Each number is 128 + 32 x the weight over the matrix's rms, rounded and kept within 0 to 255. Layers, rows and columns count from 0.

# layer 2 MLP up, 512x256, rms 0.0485, rows 440-448, columns 128-255
[[112 155 101 126 179 147 155 161 153 192 137  98 106 119 116  56 136 120 143 119  99  87 185  67 114 131 111 110 151 153 117 124  98 164 101 128  17 127 149 197  85 136 132 125 126 143 117 103 130 108  75 146 112 114 173 127 105  80 130 147 166  87 122 146 108 128 173 127 183 160 139 206 114 122 150 133 144 130 128 122  40  99  92  96 115  87  85 138 180  95  92 101 134 122 111 116 121 164  86 114 118  71  61  97 166 126  91 101 126 114 171 132  91 105 105 134 143  97  97 147 117 162 108 113 139 165 146 102]
 [196  62 150 159 197 173  73 134  93 105  90 115 137 103  99 170  63 129 174 163 126 130 135  93 154 140  78  80  92 123  88  91 125 102 131  84 107 137 118  78  42 157 125 122 104 166 124 144 110 134 143 115 181  85 119 105 102 115  93 145 119 159  91 145  71 121 107 120 122 130 150 148 121 119 135 155 121  74 131 192 169 146 138  80 114 155 133 133 212  86  90 168 132 120  73  80 139 163 122 108 136 108 157 143 173  61  94 133 123 130 139 122  91 146 167 111  66  81 152  84 157 147  43 136 132 160 124 150]
 [169 131  62 158 116  87  59 163 156 175 156  97  94 139 133 126 148 108 128 113 100 176 129 143 163 161 148 122 133 190 158 138 150  59  66  84 105 158 138  90 123 143 130 152  73 138 157 121 153  83 168 125 160 121 115 163 108 175  75 178 191 183 113 124 119  97 117 138 141 118 149 139 121 121 141 119 107 135  68 100 119 136 151 144 123 116 121 102 171 126 145  92 114 191  92 183 154 159  76 225 145 141 166 147 170 114 111 106 172 115 140 161  69  94 130 116  87 155 174 123 149 155 108 155 157 159 127 115]
 [133 148 128 118 117 129 115 102 144 166 134 177 196  95 109 108 136 144 131 117 147 123  71 157 159 131  94 107 214 101  95 142 155 105  71 137  84 155  74 116 147  86 155 128 125 121 107 144  54 120 122 111 109 127  52 121 137  90  87 152 168 147 136 145 113 114 115 122  88 129  90 127 158 118 112 138 143 132 129  73 141 140  85 117 190  87 125 172  98 139 122 180  96  94 141 124 107 142 119 152  85 155 125 140 102 164 189 132 155 134 129 135 121 158  76 120 149 154 170 106 134 156 137 103 160 120 123 113]
 [119 177 141 110 109 110  81 161 163 145 137 115  63 128 150  66 127  90 123 148 117  77 169 124 117 143 110  85 154 161 119 142 111  61 155  89  99 154  88 150 153 156 135  68 106 141 180 158 163 109  66 156 152  91 173 119 127  90 116 132 117  97 114 141 139  67 204 138 113 149 109  88 114 146 128 168 128 105 179 117 148  92 154 137 111 127 165 127 163 124 128  98 144  84  75 133 111 164 106  96 133 130 154 132 135 111 144  89 135 118 125 152 130 140 126 158 124 131 136 140 151 130 127 159 150 190 130 164]
 [186 163 122 132  48 115 150 167  85 112 113 123  71 173 160 154 205 165  84  98 111 179 167 134  52 164  73 103 171 157 101  79  99 105 174 109 188 123 151 201 136 146 108 111 130 128 131 134 121 137 147  73 198 138 161 136 100 140  92 110 123 149 129 131  99 135 189 129 160 141 141 107  56 137 133 173 182 133 131 197 141 159 140 120 100 157 112  99  55 190 132 108  93 153  51 130 133 155 105  86 124 104 161 154 142 164  77 172 164  81 107 165 121 121 147  95 120 198  88  61 130 138 134 164 135 167 140 133]
 [122 105 138 207 133 144 111 141 114  74 154 161  80 155 110 149  94  61 128 131  98 139 107 126 146  80 115 128  62 183 112 152 129 106 122 129 148 134 163  91 143  93  71 141 176 115 115 152 145 101 145 102 156 157 105 136 160 108  93 105 120  95  66 165 162 160 138 107 108 126 156 208  70 134  85 107  72 104 124 158 132  97 142 189 143  86  94 154 148  69 175 121  84 119 148  92 154 141  98 106 163 160 180  98 140 107 133 152  85 126  82  90 104 150  76 109  80 180 133 142 106 161 101 127 128 134 109 148]
 [107 133 137 163 140  75 108 132 193  66 134 129 117 118 125 156 102 166 174 116 126 170 130 133 125 112 107 145 132 157 169  92 104 160  90 123 114 145 115  97 134 123 170 220 140 146  95 125  97 136 137 103 119 138  89 146 147 189  59 116 133 109  90 101 133 171  84 102 147  85  93 148 111 173 157  94 142 131  96 163 115 148 142 146  60 135 138 173 140 118 152 126 123 132 152 159  70 110 153 115 165 166 138  99  80 119 159  95 125 111 110 112 134 173 111  97 116 115 175 169 116 159 150 136 109 166 135 159]
 [127 169 141 118 144 109 121  79 122 140  73 192 114 157 108 110 151 155 137  85 188 155 123 121  92  85 120 142 176  96 151 189 119 177 108 149 105 115  79 132 202 130 164 154 149 120 133 117 137 145 147 139 129 118  94  55 118  74 106 132 154 135  84  96 110  38 165  96 123 123  58 153 122 160  73 104 122 153 121 173 164  90 128 169 128 178 136 116 119 105 137 113 111 101  82 109 185 180 138 162 144 167 149 101  98 107 123 121 137 131 166 133 134 107 161 154 170 123 115 111 164 149 127 117 111  99 145 139]]
# layer 2 MLP down (transposed), 512x256, rms 0.0462, rows 440-447, columns 128-255
[[122 117 103 149 155  73 105 116 129 146 117 163 133  78  85 151 174 162  83 109 182 138 127  75  99 166  82  68 131 149 117 126 114 197 116 122  91  87  67 160 120 153 134 158 170 151 125 121 118 153 128 165  98 123 155 136 150  69 135 132 150  76 103 152 174 150 162 155 119 189 153 160 162 135 122 141 160 102 163  86  83 138 194 122 112 117 134  77  89  96  78 121 167 159  96 158 146 159  81  95 111 166  79  72 228 155 124 169 159 198 164 135 127 149  73 197  95 122 108 160 154 185 133 124 182 179 152 106]
 [148 155 113 134 124  38 123 156 125 154 123 171  92 130 179  72 138 123  82 127 133  80 127 174 137 107 157  99  97 159 144 107  87 129 119 167  86 101 135 163  88 149 138 156 123 106 153 143 100 162 144 140 112 138  93  91 161 123 174 112 129 106 132 102  96 116 122 101 117 181 142 118  40   4 125 107  88 108  87  94 160 136 128 124 107  64  96 156  95 108 141 121  95 139 158 107 147 182 132 130 154 115 111 118 110 162 128 119 133 200  96 130 129 144  73 142 142 116 130 173 125 122 148 133 105 101  43 111]
 [134 158 170 133 118 124 133  91 174  93 129 147  78 142 139 132 115 116  50 127 169 154 150 138 121  97 114 129  81  96 145 132 116  98  78 107  80 199  92 141 144 165  99 142 104 148 170 122 197 177 143 210 174 131 180 119 149 162 188 163 154 129 154 130 132 138 114 169 124 144  84 143 124 101 155 137  97 129 126 123 155 148  99 115 122 124 161 114 125 146 151 185 160 165  63 159 153  82 107  96  87  77 130 154 115  80 171 133 118  93 100 117 144 128 103 104  89 124 137 121  71  94 106 136 105  83 157 129]
 [102 142 120 165 161 156 145 130 127 137  76 134 130 148 149 116 153  71 157 107 120 143 148 142 155 139  97 112 138 149 120 129  88  74 153  94 129 175 116  23 153  90 120  66 157  79 114 167 133 109 107 134 163 100 178 156 131 142 111 146 118 140 153 132 142 161 160 129 178 137 178  98  98  81 141 118  76  64 106 124 115 158 200 142  98 125 132 178 151 109 114 123 127 109 137  94 141 146 111 145 132  81 171  79 145  93 149 130 124 182 141 108 139 138 128 129 116 140 128 113  55 135 148 115 114 135  89 172]
 [127  85  89 189  81  89 122  91 121 121 100 118 126 107 105 126 180 131 139 121 125 157 111 126 114 113 152 151 132 144 124 123 184 111 167 158 129 156 133  99  81 131 105 187 105  95 211  75 126 112 119 110 140 152 114 157 113  67 160  85 132 125 130 116 150 118 116 124 120 126 172 148 121  83 104 130  84 123 121  98 117 150 142 106 129  75 100 149 123  69 152 177 101 102 161 153 163 132 146 135  92 119 130  83 162  97 154 168 145 103 102 152 143 101 120 156 136 157 102 145 162 154  90 116 143 115 119  53]
 [125 163  83 116 125  79  98 172  91 109 111 143 141 146 163 128 190 130 150 146 172 111 155  78 114 138 120 170 135  89 142  45 149 167 106 197 140 146 141 170 161 140 134 197 189 140  93 135  98 121  73 154 154 107 150 138 153 107 143  79  80 155  74 148 146 141 154 114 107 134  86 153 105  84  55 109 144 152 124 119 103 112 108 117 138  93 205 103  99 162 113 148 136 112 143 118  95 145  94 100 118 188  78 121  87 105 110 117 144 123 149  86 120 171 167 129 137  90 125 144  95 132 158 110 182 124 129  88]
 [151 152 137  85 113 127 108 185 159 154  91 118  86 148 124  85 106 143 147 150 125 102 149 147  89 160 150 157 196  97 175 129 100  76 118  71  81 103 123 140  91 110 159 127 154 103  90 147 144 153 149 123 111  76 139 114 114 136 120 109  97 157 128 125 112 150  93 226 114 146 213 100 123 138 113 159 139  98 115  83 142 121 179 175 104 115 123  82 152 124 133 145 141 110  83 150 121 139 207  93 118 123  89 191 144 158 152 121 170  45 192 148 125 118 201 139 118 107 124 127 159 126 185 193 158 120  75 115]
 [149 121 143  98 127 162 152 150 111 119 196 123 127  69  88 146  82 109 167 130  82 164 113 149 108 143 137 146 113  73 147 173 137 100  36 143 134 133 115 121  82 154 109 127 118 140 150  58 121 128 121 142 174 151  83 138 105 136  98 151 107 117  91  93 127 138 136 114 115 103 129 126  88 130 112 110 137 123 132  82 140 141 154 205 116 148 141 143 112 142 129 120 169 101 181 160 150 109 170 137 166  98 191 130  66  71 195  83  77  77  81 132 153 171 144 166 157 177 131 113  80 148  79 140 157 137 151 102]]
# layer 2 MLP gate, 512x256, rms 0.0515, rows 441-448, columns 128-255
[[ 93  73  96 121 138 134 135 165 145 143 122 116 132 175 107 128 191 111  88 101 186 126 141 139 120 128 137 139 137 182  98 105 115 105  75 103  82 136 162 212 116 107 133  99  98  81  74 155 104 130 129 141 144  95 127 165 131 129 189 146 164 131 167  95 138 119 164 139 126 174 146 123 122  76 105 100  71 159 134  89  78  55 188 152 163 131 104 146 140  90  91 135  66 152 134  66 110 106 132 125 151 105 174  99 121 121 160  92 133 168 174 122  93 100 121 165 144 120 111 152 111 127 137 176 160 182 120  89]
 [125 149 122  85  79 149 186 191 102 162 132 110 174 106 119 140 169 162 129  97 164  78 115 145  90 161 141  72 194 156 121  62 130  91 113 116 114 118 176 173  57 137 128 141 129 138  47 135 125 152  95 131 144 118 130 141  68 151  83 126  78 179 111 148 181  89 116 207 144  98 131  54  83  97 157 163  83 201 101  96  87 164 124  99 108 134  65 120 132 138 124 104  88 135 125  98 135  99 130 169 165 121 147 134 134 133  95  60 171 139 174 125 156  91 128  93  93 116 141 162 178 134 117 164 143 129 120 162]
 [ 99  74  84 137 177 177 101 134 141 140 105  85 108 166 155  98 102 119 109 126 114  71 163 162 171 111 182 139 103 124  94 135  91 142 160 151 136 106 129  89 168 170 105 117 182 143 159 122 138 159 108 137 101  71 152 115 152 174  87 128 158  98 201 116  99 118 161 179 125 128 184  44 105 119 110 119 118  92 104 150 119 146 158 140 123 159  92 168 132  18 100  97 147 177 133  70 144 140  87 162 145 135 126 103 166 143 131 121  70 153 124 136 115 129  84 121  65  92 118  68 109  87  85 127 179 129 185 135]
 [ 77  85 113 104 183 124 156 115 133 105 127 153 135 169 120 147 123 153 168 142 155 134 157 119 132 106  99 168 136 131 128  97 121 109 120 103 160  99 114 108 166 142 119 173  70  82  77 167 158 135 106 161 109 126 105 158 157 156  96 121 155 154 142 145 125 113 151 145 145 135 134  93 109 110  73  92 154 117 144 156 112 110 112 147 150 214 186 139 125 101 135 137 121 142 131  89 112 142 198 119 131 139 162 170 130 113  83 124 138 119  93 145 165 176  95 107 116 148 106 112  95  81 159 195 102 101 141 123]
 [144 118  93 131 109 142 155 165  86 161 103 105  86 108 116 184 114 179  95  75  87 119 153 187 157 133 152  83 157 175  59 163  98 139 170  69 139 168 153 109  99  76 128  70 166 125 111 202 133  90 120  84 122 141 149 125 109 124 112 132 177 104 215 118 116  89 136 154 116 100 124  83 120 147 185 184 129  93 130 156  92 159 203 121  94 142 105  84 105 111 155 168  60 144 149 124 150 116 118 149 163  37 194 160 158 158 109 130 183 167 136 176 135  69  91 147 114 207  95 153 116 154  87 137 134 128 157 135]
 [114 120  94 182  92 129 181 108 115 174 116 108  87 136 118 119 145 203 175 123 124 151 100 115 185 165 168 137 130 110  79 176 113 154 146 149 133 159 139 137  79 135 120 114 129 151 126 132 139  79 134  86 108 126 119 131 166 134  88 157 145 132 104 114  96 149 127 122 147 103 113 117 127 146 151 106 107 112 118 127 111 114 166  74 138  97 127 135 124 183 113  70 116 122 202 133 102 147 111  99 179 110 154  82 108  70 177 147  78 107 173 128  90  94 191 125  97 113 106 118 131 112 148 125 138 146 150 100]
 [ 81  95 171 121 187 147 140 124 126 160 167  76 145 135  91 113 142 140 108 107 138 126 116  73 174 115 105 128 136 188 163 122  76 188 136 109 101 104 137  79 158  86  99 116 106 136 154 120 115 162 134  93 157 129  49 151 103 107 161 144 141 124 119 113 208 130 106  72 122  62  91 172 128 103 118  71 143 145 172 107 175 136 126 120  89 138 151 116  64 107 127 168 148 139 131  75 125 142 202 171 125 150 102 116  87 103  55  97  58 145 118 155 166 121 135 188  62  84  88  54 113 138 129 118 171 126 122 163]
 [ 89 115 146 160 164 157 113 103 179 111  89 131 133 140 145 110 117 185 148  87  94  78 155 142 122 118 129 139 132 185  92 123 106 127  95 146 104 125 134  82 163  88 122 145  75 117 152 114 119 190 111 127 113 139  85 140 151 104 121 190  91 129 151  98 149  59 158 112 135  73 132  95 155 139 132 166 157 125  87 208 134 162 164 181  97 181 108 101 122  72 107 148 109  79 158  71 178  78 130  86 181 124 115 148  90  63 106 154 151 211 108 138 138 142  86 125 137  94 112 143 126 180 167 161 185 129 138 174]]